{"n_layer": 15, "d_model": 128, "n_head": 2, "n_kv_head": 2, "head_dim": 64, "d_mlp": 448, "vocab_size": 8192, "activation": "geglu", "norm": "layernorm", "norm_place": "pre", "norm_eps": 1e-05, "positions": "rope", "rope_base": 10000.0, "rope_fraction": 0.25, "qk_norm": false, "attn_scale": 0.125, "bias": "all", "tie_embeddings": false, "parallel_block": true, "init": "trunc", "init_std_qkv": 0.063, "init_std_o": 0.063, "init_std_up": 0.063, "init_std_down": 0.0, "optimizer": "adamw", "lr": 0.00266, "beta1": 0.95, "beta2": 0.99, "weight_decay": 0.048, "lr_head": 0.0085, "grad_clip": 2.0, "warmup_steps": 253, "schedule": "cos", "final_lr_fraction": 0.0, "batch_tokens": 32768, "seq_len": 512, "doc_mask": true, "train_tokens": 255500000, "steps": 7798, "dataset": "wikipedia_en"}
Each number is 128 + 24 x the weight over the matrix's rms, rounded and kept within 0 to 255. Layers, rows and columns count from 0.

# layer 4 MLP up, 448x128, rms 0.132, rows 314-418, columns 0-63
[[106 131 129 111 106 171 148 132  68 169  95 129 199 104 131 154 119  94 112 123 128 126 129 123 155 123 173 108 138 174 116 136 125 116  89 115 112 130 129 159 147 125 114 169  89 143 131 115 152 166 159 103 120 139 130  69 103 115 170 180 137 125 126 130]
 [ 70 162 162 135 122  83 141 132 152 119 103 131 119 144 133 210 131 148 139 134 101 172 113  88 165 139 128  89 139 140  97  67 124 141 129  81 135 120 137 175  94 167 156 178 186 143 111 115 114 140 105 111 109 110 105 147  95 134 143 100 111 118 124 128]
 [105 143 123 140 171 141  82 105 147 145 133 136 135 115 125 157 145  96 122 163 105 151 122 137 148 165 110 159 146  75 153 161 149 112 134 118 130  99 136 146  94  70 163 128 113 122 183 135 156 134 142  86 165 130 100 168 105 107 100 120 121 130 117 155]
 [146  97  63 164 115 118 140 138 154 158 115 146 159 146 141 123 109 109  86 165 158 130 140 121 118 126 120 124 120 161 134 120 142 134 126 126 104 126 121 119 116 119 163 116 133 132 138 122 112 121 136 104  66 141 161 137 151  99 113 119 112 154 115 116]
 [134 116 116 133 121 142  89 142 137 106  99  88 166 118  96 116 135  84 112 178 135  87 144 146 132 143 110 137 124 117 128 194 104 128 112 126 141 123 129 159 123  69 142  96 169 127 130 117 125 155 153 115 145 151 100 122 108 156  97 107 124 143 100 123]
 [169 110 131  82 152 133 104  95 122 123 152  76 132  93 126 134 157  94 127 124 151 125 140 165 150 115 157 113 129 115 105 162 129 146 103 148 130 145  68 123 139 138 135 127 111  94 145  95 131 144 133 150 105 121  91 171 208  90 105 138 137 157 164  97]
 [139 175 124 111 118 121 140 160 113 123 110 139 125 104 130 122 116 113 119 110 161 127 109 119 121 115  95 134 131  95 150 140  94 138 132 145 131 124 124 128 111 125 130 103  86 129 109 107 127 115 118 109 148 117 138 149 143 148 134 152 121 148 102 125]
 [127 114  93 122 147 121 160 136 115 120 166 115 134 105 106 131 149 143 101  95 100 164 171 118 123 110 180 124 133 128  91 107 139 119  73 115 152 103 145 128 102 173 130 176 155 102 112 120 142 149 140 139 159 123 111 120 138 116 173  95  95 100 102 125]
 [137 139 118 146 161 114 106 125 125 117 128  95 133  79 134 129 158 143  99 137  93 132 129 150 120 139 149  84 157 151 130 164 152 126  82 177 150  93 109 110 122 123 120 150 125 105 139  98 149 156 121 124 139 146 110 133 143 107 165 163 145 138 127 141]
 [147 109 117  98 115 144 104 128 123 123 158 126 136 136 109 140  88 175 111 108  90 132 160  95 109 133 122  85 121  91 108  99 146 132 157 157 113 117 114 156 159  97 156 177 143 142 142 106 119 162 126 114 110 128 163 136 139 133 110 136 151 109 122 126]
 [152 134 154 154  97 105 117 148 120 132 127 118 150  99 147 129 152 140 101  99 144 127 132  97 162 156 105 141 138 144 112 122 114 152 153 100 111 140 114 120 103 121 131  92 147 106 130 117 124 128 130 136 129 134 127 127 114 129  97 125 115 143 141 125]
 [102 140 180 129 131 103  97 151 140 153 115 129 128 157 152  88 107 139 106 142 143 163  91 154 139 152  61 146 113 100 107 146 106 143  88 113 135 147 177 131 150  80 156  97 140 154 129 160 131 150 164 121 117 115 141 106  91 123  85 105 175 107 142 100]
 [136 135 107  82 137 121 146 107 155 111  95 160 155 130 105 101 119 126  94 130 126 129 138 160  74 129 188 114 145  99 108 115 106 139  97 182 162 109 147 106 135 163 155 116 145 149 146  97 125 155 126 100  96 134 156 140 136  99 144 170 141 167 100 158]
 [131 131 139 149 114 144 111 118 104 139 108 141 107 167 140 150 147 151 153  88 143 144 131 133 102 170 115 167 125 133 132 128 123 122 145 121 118 124  90 115 153  96 141 132  94 134 134 150 124 113 122 101 150 119 111 166 118 145 149 163 114 151 153 114]
 [185 147  90 185 124 112 115 103 135 156 115 123 118 121 162 122 117 133 103 106 110 133 137  95 167 139 143 115 133 146 115 107 134 108  98 105  88 107 114 155 111 106 170  86 156 139  94 145 120 140 131 123 114 130 161 148 136 127  89 147 136 100 144 151]
 [111 127 117 106 116 125 145 168 122 133 102 140 126 127 164 129 136 186 120 130 129 149  95 130 131 152 164  98 107 150 156 157 101 138 105 136  97 135 114 139 113 129 123 125 104 122 107 132 106 139 150 154 116 140 147 110 115 143 100 127 116 125 139 103]
 [109  91 129 126 158 122 111 127 112 135 137  84 142 145 120 155 131 115 169 142 158 102  92 124 120 146  97 133 125  97 100 126 129 167 144 144 136 171  90 125  88  78 141 122  82 155 130 101 125 117 142 148 100 140 131 137 121 124 160 165 125 154 164 142]
 [141 144 117 106 136 110 163 100  75  84 153 169 126 153 105 102 118 137 132 156  88 141 156 146  75 122 108 147 148 119 150 140 110  94 162 143 151 117 109 180 156 123 129 133  91 134 117 154  83 114 115 125  91  96 156 120  86 119 137 109 120 128 147 164]
 [159 140  78 104 171 117 106 125 124 118 151 129  77 135 155 107 101 127 124 130  80 116 155 103 145 143 156  93 132 149 152  77 126 104 168 107 122  84 118 112 116 167 170 131 135 139 100 132 115 143 142 119  95 127 115 148 122 103 120 120 121 129 180 156]
 [ 87 121 111 126 143 151  98 118 161  90 131 134 114  82 145 117 130 108 138 138 149 112 108 132 113 159 162  91 130 149 101 109 153 147 118 166 136 133 103 109 141 124 149 125 119 130 105 150  91 154 124 154  99 151 140 135 114 101 126 139 146 138 118 128]
 [155 111  90 109 153 121 135 157 132 118 123 132  80 128 108 147 143 127 116 138 150 142 145 156 114 164 134 107 130 142 126 138 138 113 122  92 121 129 113 117 140 120 120 123 157  92 109 101 105 125 119  79  96 128 111 146 135 119 163 173 142 137 121 127]
 [ 88 104 145 127  81 104 113 122 101 171  76 114 123 133 123 105 109 144 144  82  94 143 110 108 144 111 109  95 123 142 119 135 130 103 113  99 108 130 103 118 118 158 127 121 109 105 143 138 120  98 125  93 160 109 154 121 134 152 130 136 115 113 144 122]
 [130 149 124 133 111 119 123  91 131 144 102 129 105 148 138 110 131 118 109  78 134 107 185 112 106 127  95  98 104 155 117  94 135 124 101 107 124 119  97  83 131 156 129 128 137 150 142 151 107 116 152 138 152 130 127 100 149 174 125 151 142  92 154 171]
 [178 123 162 150 154 149 138 136 168 148 126 121 146 129 136  98 157 134 114 128 145 142 114 106 160  88 119 145 129 124 126 102 142  72 136 168  87 141 127 164 139 153 159 113 112 136 104  63  96 117  97 121  89 114  74 131 120 132  99 141 123 159 113 129]
 [171 142  96 133 117 139 109 139 140  90 143 142 108 160 121 147 119 148  80 101 108 127 152 121 118 115 153 153 129 139 135 117 119 136  98 135 128 125 149 110 111 109 121 139 110 160 134 121 167  95 140 141 131 117  87 120 121 127 148 154 143 126 151 110]
 [146 172  85  99 146 106 110 123 176 165 130 120 118 116 140 106 116 120 167 157 114 145 141 153 105  93 159 138 125 112 148 118 139 145 137 118 136 142 150 118 136 148 155 107 124 123 134 144 117  93 118 144 113 110 151 139 162 101 100 118  92 158 125 130]
 [102 167 132 131 151 123  99 154 140 125 141 157  98 125 147 125 139 166 108 147 152 216 125 114 146 166 101 100 138 120 147 110 135 128 166 137 126 169 118 134 137  93 138 103 166 142 151 101 134 126 148 129 104 128 107 118 125 113 122 125 173 124 139  97]
 [147 129 171 104 104 140 109 121 156 152 148 119 134 129 129 125  93 130 114 135 146 122 110 123 121 100 164 125 121 123 143 117 122 105 150 158 138 128 178 159 105 103 130 150 134 128 114 110 130 118 122 110 118 118 137 115 105 118 133 136 147 126 111 130]
 [139 151  88 130  91 138 125 107 117 140 158 158 185 153 152 145 129 123 179 185 103 153 138 133 151 130 103 176 125  81 150 149 133  90 156 121 116 139 118 157  96 122 148 130 112 156 118 152 159 144 122  97 115 130 153 122  78 111 100 135 147 102 133 125]
 [ 95 104  97 145  94 147 143 145 108 115 114 112 141 137 145 123 150 128 128 162 125 130 122 162 101 137 105 107 115 130 114 144 125 113 123 115 145 124 159 176 150 126 131 169 144 136 137 125 130  98  92 129 182 104 137 124  96 125 125 158 136 116 131 141]
 [102 126 146  82 100 117 123 142 141 118 190 164 137  58 157 121  87 176 106 175 105 120 132  85  90  99 119 135 117 143 144  93 121 133 144  98 124 118 193 124 149  95 148 109 127 179  94 131 148 120 159 130 129 131 144 110 126 151  76 133 156  92 106 166]
 [112 154 124  81 145 119 133 144 161 103 103 149 134 144 122 129 132 180 140 114 108 139 148 143 134 101 140 164 139 113 106  97  92 180 155 180 166  91 125 107 164 126 144 135 110 111 124 106 116 130 124 133 121 149 145 153 152  78 175 110 118 144 120 116]
 [107  97 164  94 123 111 164 131 121 148 119  95 156 125 105 143 151 131 169 148 146 110 117 103  89  75 125 121 144 124  98 161 107 125  92 146 146 104 100 104 159 148 125 156 170 140 137 137  66  87 115 162 128 132 150  85 106 159 117  85 144 142 128 107]
 [146  84 148 142 139 110 162 174 181 133 175 148 145 152 140 104 172 116 101 155 203 153 130 137 148  97  92 109 131 131 100  88 130 152 168 126 114 156  66 115 160 123 103 126  84 137  99 108 128 110 133 148 157 140  77 130 179 117 136  93 154 164 128 135]
 [101 127 137 123 111 135 156 159 139 131  98 125 137 126 114  85 142 169 104 139 122 103 134 167  98 126 124 149 143 107 147 121 128 124 149 153 142 138  92 133 109 121 130 114 129 126 132  91 134 144 131 142 104 143 108 115 131 143 117 110  94 132 125 155]
 [151 143 175 107 105 142 114 122 187 123 104 140 103 115 159 118 118 107 111 134 113 151 128 149 129 153  98 130 119 131 107 200 131 118 104 134 115 160 126 125  97 125 127 146 147 139 101 151 106 114 140 127 136 108  92 106  96 110  76 128 134 132 100 148]
 [172 114 110  74 114 132 133 124 138  87 153 181  99 123 122 111 144 132 103 147 115 116 149 139  87 124 127 121 114 147  99 109 153 102 120 117 144 138 140 122 115 136 116 146 160 139 126 101 166 123 138  89 113 108 126  77 120 105 187 159  94 133 106 139]
 [139 139  98 160 160 136 111 153 135 140 150 186 162 138 135 150 100 134  90 128 128 136 149 125 149 114  61  83 143 151 122  95 134 134 162 131 141  94 123  95 117 124  93 146  98 156 148  86 144  96 112 117 146 134 116 128 147 114 117 130 117  99 131 126]
 [108 108 112 147 194 114 128 154 134 150 151 181 148 168 146 161 185 147 167 157 136 160 124 112 132 142 132 119 114 138 121 102 111 129 171 127 111 143 141 116 132 157 132 175 121 112 131 103 129 112 107 132 130 161 165  59 119 123 151  91 167 119 115 131]
 [116 123 129  90 184 161 135 153 156 126 142  93 139 149 134 115 145 136 145 153 132 102 142 142 110 115  80 122 109 115 131 123 136 148 178 150  97 104  97 161 151  81 125 139 120 147 197 146 115 148 132 120 109 144 170 175 100 115 152 143 152 130 150 150]
 [134 130  91 156  83 126 126 137 105 135 135 142  98 111 117 107 155 128 138 107  68 108 163 129 113 137 115 130 115 170 149 138 150 131 112  89 155 121 138 164 128 116 121 137 111 103 147 158 134 112 151 149 137 107 128 125 141 138 109 105 134  68 119 102]
 [ 86 102 163 107 124 132 119 135 108 160 174 111 132 144 138  98 114 132 111 146 103 135 112 157 151  98 106 132 105 112 152 139 169  59 167 126 110 145 163 108 149  99 145 157 167 168 104 154 152 135 111 139 113 135 161 128 123 113 113  99 151 120 122 125]
 [110 128 110 149 107 165 141 142 112 173 133 138 131 132 124 156 119 132 109 159 140 134 109 145 116 161 108 142 119 116 124 109 149 153 150 116 128 113 138 152 142 136 156 120 116 125 163 153 137 114 112 104 148 112  96 134 139 110 156 147 152 165 139 105]
 [170 151 143  83 173 117  97 134 117 113 146 148 201 116 144 115 169 109  82 158 130 174 112 152 133 185  71 104 108 142 138 177  95 142 139 174  86 150 122 104 156 111 113  89  98 195 142 149 133 159 150 158 120 113 143 118 141 128  81  93 164 104 128 141]
 [127 128 121 155 160 123 153 165 133 113 103 123  87 111 109 153 113 147  93  87 134 161 112 149 165 139 128 107 125 116 156 116 139 137 131 106 106 130  97 113 103 105 123 126 157 106 111 104 113 123 151  96 155 100 130 141 149 121 131 135 137 125 121  99]
 [114 153 113  84 145 147 106 115 140 115 148 121 108 118 142 127 136 111 151  92 119 154 136 147 135 128 110 115 124 153  97 130  98 147 132 146 111 146 165 106 137 101 129 137 129 119 117 105 132 139 104 147 173 146 151 122 108 160 144 109 144 147 132 122]
 [152 115 163 145 104  95 104 119 128 150 140 138 158 145 106 100  77 166  91 164 168  83 135 139 102 131 101 117 123 128 145 118 181 112 170 145 148  99  88 124 157 162 140 109 118 131 122 153 114 147 146 113  90 159 119 142 112 137 133 128 115 139 153 162]
 [156 156 110 121 114 132 139 136 107 102 136 112 160 118 134 172 110 160  97 106 131 154 130 124 115 134 142 137 122 111 131  91 146 124 126 192 129 123 153 157 144 111 116 108 151 135 101 100 133 115 156 106 119 156 146 114 160 140 124 125 118 142 116 123]
 [161 133  89  87 140 124 122 136 113 137 130 133 165 102 102 161 175 136 129 145 141 139 137 105 102 148 133 110 147 128 154 129 122 124 100 115 108 126 141 144 139 124 142 114 145 100 144 115 113  94 117 112 157 147  94 100 127 113 111  89 158 144 107 103]
 [ 81 132 125 105 106 136 164 117 142 137 117 147 201 147 136 101 105 155 106 136  58  84 101 126 112 112 149 118 122 157 151 113 106 107 121 145 135 150 180 130 135 159 156 189 140 121  87 166 141 136 119 128 107 110 147 165 150 130 119 107 108 100 101 163]
 [ 90 103 161  80  78 181 157  97  92 142  93 148 155 144 114 127 138 114 122 129 125 148 132 114  95 148 153 115 111 141 156 101 132 102 131 142 156 118 158 139 125 128 135 143 146 143 121 152  96  92 152 100 109 126  87 102  89 179 161 135 122 150 155 176]
 [103 139 114 144 161 147 183 101  72 104 179  97 118 184  75 125 134 134 139 139 126 126 114 113 132 151 159 163 106 112 156 198 143 139 143 163  97 103 183  78 109  70 121 185 103 147 142 131 152 179 174 139 145 111  90 119  77 140 132  93 151 136 111  88]
 [ 87 148 131  81 112  94 133 127 125 127 130  90 164 118 145 122  90 145 109 140 133 113 100 123 142  90 110 117 115  92 174 105 133 114 193  39 130 124 131 121 108 153 191 143 199 160 133 127  87 125 171 124 163 121 145 124  68 139 126 140 150 146 166  75]
 [123 145 181 185  99  96 117 155 111 111  88  60 122 158 167 143  55 145 186  95 104 176 131  92 144 132 119 130 128 134 138 104 127  78 143 136 137 152 109  90  57 150 154 130 128 123  98 173  58  92 143 125 158 105 110 123  86 129 123  99  83  88 149 163]
 [145 133 115 155 171 129 130 113 134 137 104 140 140 158 159 140 106 114  95 146  86 123 146 149 104 124 156 151 126 132 111 108 110 105 165 138 124 148 123  91 151 109 107 107 125 127 105 128 128 108 114 124  97 144 132 137 121  95 132 140 138 149  96 128]
 [158 126 111 152 133 156 116  98 140 132 159 136 124 154 111 160 126 100 118 138 145 118 119 128 118 136 143 118 119 155 143 111 127 128 164 115 155 146 125 147 142 142 115 106 122 107 120 114 129 115 148 106 107 130  75  98 116 124 128 148 124 161  96 147]
 [113 137 114 140 137 140 111 119 165 129 132 145  93 130 158 135 151 111 143 152 115 126 187 145 107 136 154 116 128 133 145 121 106 169  89 160 130  97 110 185 134 141 123 161 125 121 166 146  99 127 126 123 160 133 151 136 163  79 166 133 143 147 115 107]
 [128 105 136 105 123 124 127 117 171 123  99 127 147 140 127 128 112 139 152 179 154 165 102 122 118  98 157 135 147 144  96 116 130 130 136 135 132  87 139 107 115 159  90 169 154 141 136  96 106 151 144 141 127 149  91 101 164 140 139 142 135 145 111 162]
 [139 163  95 130 175 113 141 124 133 126 127 124 144 123 159 129 130 109 143 131 117 121 145  95 122 100  98 131 138 113 121 131 142 116 149 135 140 113 106  96 120 127 125 150 147 123 149 119 127  64 154  59 139 131 160 104 167 126 108 169 133 129 156 121]
 [139 125 151 126 129  81 124 146 114  98 147 133 148 151 109 120 109 140 116 118 132  57  95 104 135 116 129 145 127 149 125 160 105 113 158 147 108 164 121 134 154 107 115  66  89 166 128 169 118 130 121 141 129  91 146 137 114 134 147 112 149 151 147 112]
 [133 113 103 164 116 161 104  87 121 159 145 110  97 173  92 153 121 105 161 146 146 130 116 148 151 124  90 167 130 141 118 166 126 106 143 143 120  81  97 168 185 129 132 106 104 124 144 124 124 151  91 125 144 163 104 158 155 102 178 153 146 130 132  94]
 [120 113 165 112 131  88 172 115 106 110 132 110 113 106  96  84 147  98 117 157 106  91 118 152  61 140 154 125 143 152  76 158 139 108 155 139 136 120 167 169 108 134 109 122 139 132 131 139 196 131 127 121 142  96 170 105 161  79 142 125  97 132 167  91]
 [140 125 103 146  94 143 115 128 146 144 115 158  94 137 139 116 128 140 118 104 128 139 138 132 156 135  89 123 132 132 104 106 148 157 135  91 138 138 133 145 148 158  95 108 102 124 129 153 126 107 130 125 120 117 129 114 146 126 149 113 160 102 101 150]
 [148 142 156 168  74  88 149 148 136 121 113 139 128 109 142 143 150 159 139 142 105 144  96 112 133 104 162  96 177 150 117 128 129  76 123 126 160 152 118 156  88 152 103 106 102 108 125 113 138 122  99 105 111 116 119 123 101 121 159 126  99 120 121 127]
 [111  93 100 151  85 157 129  97 110 117 136 134 127 137 112 165 151 104 141  85 152  85 152  98 123 147 211 140 110 164 157 141 119  96 144 151 145  90 125 148 122 144  63 155 140 114 114 166 103 143 122 134 117 122 141 107 163 160 138 150 122  84 133 129]
 [124 128 151 120 156 153 140  84 146 151  99 133  75 169 172 134 106 130  98 157 129  77 113 171 136 157 115 117 140  70 146 157 151 123 169 128 155 104  79 158 129  74 128  81 125 160 130 133 113  97 147 106 138 159 163 120 128 102 113 145 146 120 141 116]
 [154 112  81 129 149 108 115 122 167 146 190 140 103 140 106  98  62 133 142  94 109 100 125  56 103 144 158 133 110 145 119  94 152 152 153 134 165 127 121 124 100 160 154 128 133 112 142  85 127 128 141  90 123 127  93 175 125 143 136 139 108  97 147 116]
 [ 96 136  94 177 150 139 154 104  97 124 115 113 132 116  84 178 102 138 161 119 154 117 147 119 121 104  80 128 122 143 136 109  93 110 115 165 130 109 123 196 118 150 155 158 104 127 141  74 111 125 111 105 166 133 133 183 135 128 153 157 103 168 128  96]
 [ 76 146 130 139 209 139 161 174 120 112 122 128 128 143 114 156 159 139 130 129 125 174  97 125  87 136 142 122 140 122 104 172 145 143  80 158 140  95 115 130 100 150 124 170 118 153 180 125 145 107 120 148 134 133 157 101 118 111 158 100  98 115  98 133]
 [132 164 135  96 136 156 131 120 150 157 136 107 124 125 136 141 151 116 140 104 160 139 129 122 138 145 143  73 104 139 111 116 140 126 125 121 114 189 101 157 120 133 118 111  92 179 132 126 154  98 129 152 106  91 116 127 146 112 146 147 131 159 139 128]
 [127 160 171 156 120 123 101  73 180 122 162 155  89 142 123 117 131 118 134  96  87 158 159 116 111 121 109 129 134  94 122 114 119 127 147 111 142 114 115 144 128 144 102 152 132 126 143 100  97 114 134 105 106  95 135  77  94 131 131 124 115 116 127 138]
 [143 115 143 143  88 138 115 126 183 114 130 119 116 105 151  94 143 138  87 116 134 117 163 120 138 168 153 101 128 131 123 123 117  78 152 138 117 138 109 108 128 162  82 166 117 152 135 136 121 141 139 165 127 137  77 167 120 109 160 120 146 126 115 119]
 [167 147 119 117 155 148 146  99 130  77 139 115 149 135 134 172 152 138 165 134 119 152 113  94 133 142 166 142 115 166  83 109 130 102 139 148 117  81 123 110 152 127 126 147 134 134 141 102 119 131 117 154 102 149 143 105 148 120 164  63 115 126 146 123]
 [152 116 168  86 109 122 130 110 104 136 120 121 136  80 100  96 114 119 157  79 103  77 117 115  98 153 107 146 136 152 152 147 131 118 113  96 134 158 171 190 104 123 149 162 150 166 128 132  62 139 154 115  92  58 138 167 104 136 105 167 111 156 192 167]
 [147 117 147 152 132 149 135 168 152 157  90 110  91  75 160 100 128 120 140 111 155 129 157 134 150 110 104  68 128 164 103 145 124 112 117 137 114 111 136 104 107 140 103 109 142  99  95 113 139 149  73 174 153 156  98 133 159 120 102 164 143 102  99 154]
 [147 152 126 159  93  58 149  91 111 120 114 111 138 139 112 106 103 123 153  76  84 140 103 135 131 124  92 120 117 124 149 135 121  78 117  89 147 130 131 117  97 111 122 105  84 126 135 127 146 121 132  92 159 107 124 131 144 155  86 143 102 135 146 178]
 [134 128 105 126 158 125 131  99 153 109 134 147 121 159 127  96 131 142 137 159 176 146 152 131 122 159 146 145 131 101 127  90 122 147 113 145 129 103 128 145 104 125 121 144 132 158 125 105 142 152 150 145 130 128 141 111 155 132 143 123 103 118 134 117]
 [128 123 138 153 122 134 140 147 150 117 100  91  96  99  97 135 113 116 123 117 139  95  95 137 191 101 110 143 128 166 134 128 145 108 198  83 112 138 101  87 109 135 156 152 153 105 111 142  77 139 113 120 138 109 136 102  82 118  96 128 128 114 118 163]
 [136  89  79 139 104 102 157 101 171 152 141 151 130 169 143 104  69 125 121  62 122  86 166  93 154 104 164 127 144 152 116 137 133 138 160  86 112 182 130 141 120 134 159 112 115 142 120 129 117 117 170 161  89 125 129 172 144 147  97 150  58 141  99 127]
 [109 121 148 127 140 122 137 144 105 156 176 120 149 128 108 149  99 133 143 105 150 111  96 171 145 132 162 125 120 163 118 144 117 161 142 135 119  88 105 103 155 154 138 150 136 137  74 113 130 176 143 163 162 123 183  62 141 184 121 150 120 125 134 134]
 [143 109 123 104 126 140 130 109 143 135 151 119 133 151 129 121 128 151 125 127 105 131 127  83 125 135 131 149 124 111 112 150 151 160 116 160 136 133  78 111 127 141  98 124 124 104 130 113  99 146 156 127  77 145  88  97  98 100 180 150 153 132 119 124]
 [106 155 127 154 112 129 132 110 126 137 129  97 155 186 124 116 157 103 157 123 115 109 155 135 140 124 162 164 117 116 141 140 153 127 132  83 112 155 112 153 142 111 149 123 150 135  79 121 141 133 145 141 150 139 138 114 130 138 121 128 109 139 118 158]
 [117 167 109 129 130 125 151 117 152 149 131 162 117 148 110  84  86 127 111  78  91  79 125 123 123 130 167 138 122 189 127 127 142 133 122 140 105 138 125 142 115 144 116 183 115 128 139 147 112 144 119 136 125 125 124 176 124 113 127 143 124  92 117  97]
 [153  89 174 137 126  98 109 169 179  84 128 161 100  77 149  84 148 144 103 105 158 154 107 132 108 150 121 164 137 150 157  95 127 127 122 147 119 117 111 148 100 124 112 132 133 126 124 128  86 171 161 156  64  96 100  88 124 118 143  97 107 141 101  97]
 [131  98 144 117 139 131 161 132 136 110  95 110 152 123 110  96  86 150  93  89 126 162 140 137  90  96 154  66 119 142  90 106 178 141 124 201 114  65 111  98 135 149 176 155 130 141 112 135 138 145 151 137  98 143 153 102 122 119 186 108 154 118 126 150]
 [171 148 123 158 127 125 115 147 185 137 184 151 133 145 141 166 132 129  81 144 104 121 175 151 137 126 117 120 136 134 120  96 167 171 154 141 127 125 145 113 144 140 137 126 153 124 139 114 145 111 128 106  86 154 139 105 126 130 159 139 126 171 123 130]
 [124 151  94 133 122 145 108 140 148 122 100 128 150 144 136 151 114  97 139 122 139 182 123 134 107 143 134 120 129 137 117 145 157 122 103 179 122 111 145 140 126 136 137 111 139 128 121 150  79 104 137 141 157 147 144 109 129 148  91 105 127 117 152 140]
 [120 147 136 110 152 159 153  77 114 137 124 109  95 141 134 166 102 116 126 143 147 111 145 137 143  78 131 132 122 112 142 113 104 145 140 166 125 108 112  95 134 114 132 192 145 140 126 131 105 159  86  96 132 144 166  81 113  63 153 151 147 117 107 140]
 [108 117 173 127 119 132 182 169 173 128 134 125 146 136 141  88 121 126  97 133 135 117 118  94  98 101 138 131 123 132 100 103 128 117 114 150 116 147 116  95 118  98  88 145  96 165 150 101 126 151 132 147  99 151  77 165 115 119 118 124 124 142 147 127]
 [141  92 127  63  89 129 128 106 100 151 142 157 146 177 103 124 161 140 124 147  99  99 108 149  95  93 133 125 127 109 131 111 144 128 158 174 122 135 119 121 142 135 108 115 137 162 101 123 146 128 128 129 136 138 152  98 156 124 149 141 127 115 116 142]
 [129 127 105 108 102 109 173 150 166 143 134 153 107 131 138 136 149 126 117 153 112 128 142 137 149 128 146 143 139 131 147 108 131 168  84 136 102 168 101 122 116 158 168 109 113 132 111 116 116 145  78 152 135 130 132 159 134 148  93 120 153 106  72 133]
 [111 118 108 135 133 142 123 124 126 102 148 123 138 101 133 154  97 132 118 140 142  87 107 131  92 109 209 118 162 119  96 123 142 112 121 129 158 127 119 127 125 162  98 122 132  86 131  93 117 117 128 128 128 108 127 127 154 136 109 150 131 116 147 133]
 [113 123 134  87 126 187 157 125 127 119  52  99 159  70 117 123 133 168 141 111 135  64 174 100  93  94 109 110 143 158 117  93 167 164 191 157 167  88 131 162  85 200 116 134  90 113 103  74 152  78 141 116 156 124 130  92 181 185 188 176  75 164 122 158]
 [ 78 160 134 118 104 107 128  97  80 163 145 158 115  79 138 124 127 134 153 135  83 141  92 153 141 185 130  94 126 198 114 147 135 127 113  98 118  79 116 140 129 114 135 133  72 122 133 128 143 151 121 109 162 112 140 106 117 150 116 112 155 108 121 151]
 [131 107 145 120 131 142 144 166 147 118  95 101 107 137 103 176 141 121 126 173 156 167 125 133 145 147 115 106 133 117 106 143 136 169 127 134 123 134  92 135 153 124  77 137 121  88 130 131 128 129 129 139 148 159 109 103  89 110 173 139 119 144 111 125]
 [133 174 104  99 121 152 171 156 135  54 135 122  84 123  50 179 184 178 135 114 135  86 114 115 129 138 150 136 125 118 111 148 112 132 133 156 150 113 120  66  97 108 144 123 137  87 129 174 147 120 130 138 116 136 183 182 147 114 166 135 119 134 108 100]
 [121 156 129 141 158  94 126  90 123 149 116 110 114 147 112 130 124 134 146  94 130  96 122 130 135 102 149 143 119  86  99 122 133 193 129 158 123 106  41  93 153 112 100 124 170 114 138 106 181 101 182 144 135 159 132 131 123 110 113 139 118 128 126 124]
 [173 165 132 139 120 111 104 142 175  94 161 150 136  91 124 117 129 162 142 114 149 143 117 140 129 110 116  99 121 139 143 161 142 133 177 124 137 177 108 130 114 106 137 119 112 142 156 142 167  94 133 113 109  92 137 121 125  89 142  89 113 135 123  84]
 [150 156 113 119 125 143 140 114 157 120 105 131 106 155 147  96 144 112 148 128 154 153 125 171 127 123  95 140 139  81 150 144 138 168 176 122 130 142 144 143 109  93 118 118 121 201 138 132 124 131 133 122 109 105 114 111 119 125 143 134 110 123 136 115]
 [125 134 147 145 181 117 119  98 143 117 143 150 120 128 143 128 119 125 108 118 131 150 103 110 139 148 160 129 135 137 138 116 118 100 117 151 121 136 163 169 141 136 131 132 157 160 135 133 159  72 110 159 118  97 111 112 150 112  79  80 113 133 129 122]
 [119 111  90 113 101 126 147 100 121 135 110 167 181 156 120  99 139 134 147  87 113 117 158 118 133 115 147 108 122  89 137 111 103 125 138  78 143 135 114 108  87 186  79 157 139 129 147 122 135 135 115 125 157 139 124 123 148 156 145 147 133 143 125 150]
 [148 135 159 141 122 144 124 146 129 125 115  93  96  94 111 118 130  75 165  82 135 149 164  99 139 101 156 135 122 174  86 122 106 104 146 145 149 115  93 142  95 160  77 127 138 132 120 110 161 109 151 123 149 116 105 104 135 150 156  54  90 161 145 140]
 [139 164 142 148  82 140 124 142 135 134 119 157 129  86  90  90  94 102 110 112 166  86 106 106 121 106 114 154 133 148 126 126 166 104 108 162 157 102  96 157 165 153 132  51 156 170 131 154 102 123 125 105  82 105 132 148 118 102 122 109 145 142 156 124]
 [126 133 173 131  66 155 139  74 142 122 116 161 120  96 104  97 116 132 138 130 148 141 135 136 107 125 125 154 119 137 119 126 106 131  94 147 137 100 134 139 135 153 144 114 193 112 188 126  88 126 120 129 136  87 120 129 124 119 108 129  96 123 150 100]
 [125 156 146 131 155 117 154 128  98 113  84 120 142 167 133 144 144 101 152 143  81 139 194 148 111 112 106 142 116 103 110 130 120 171  95 146 136 111 153  75 163  88 151 166 124 129 127 106 164 116 155 102 131 139 158 114 102 128 124 136 104 122 107 164]]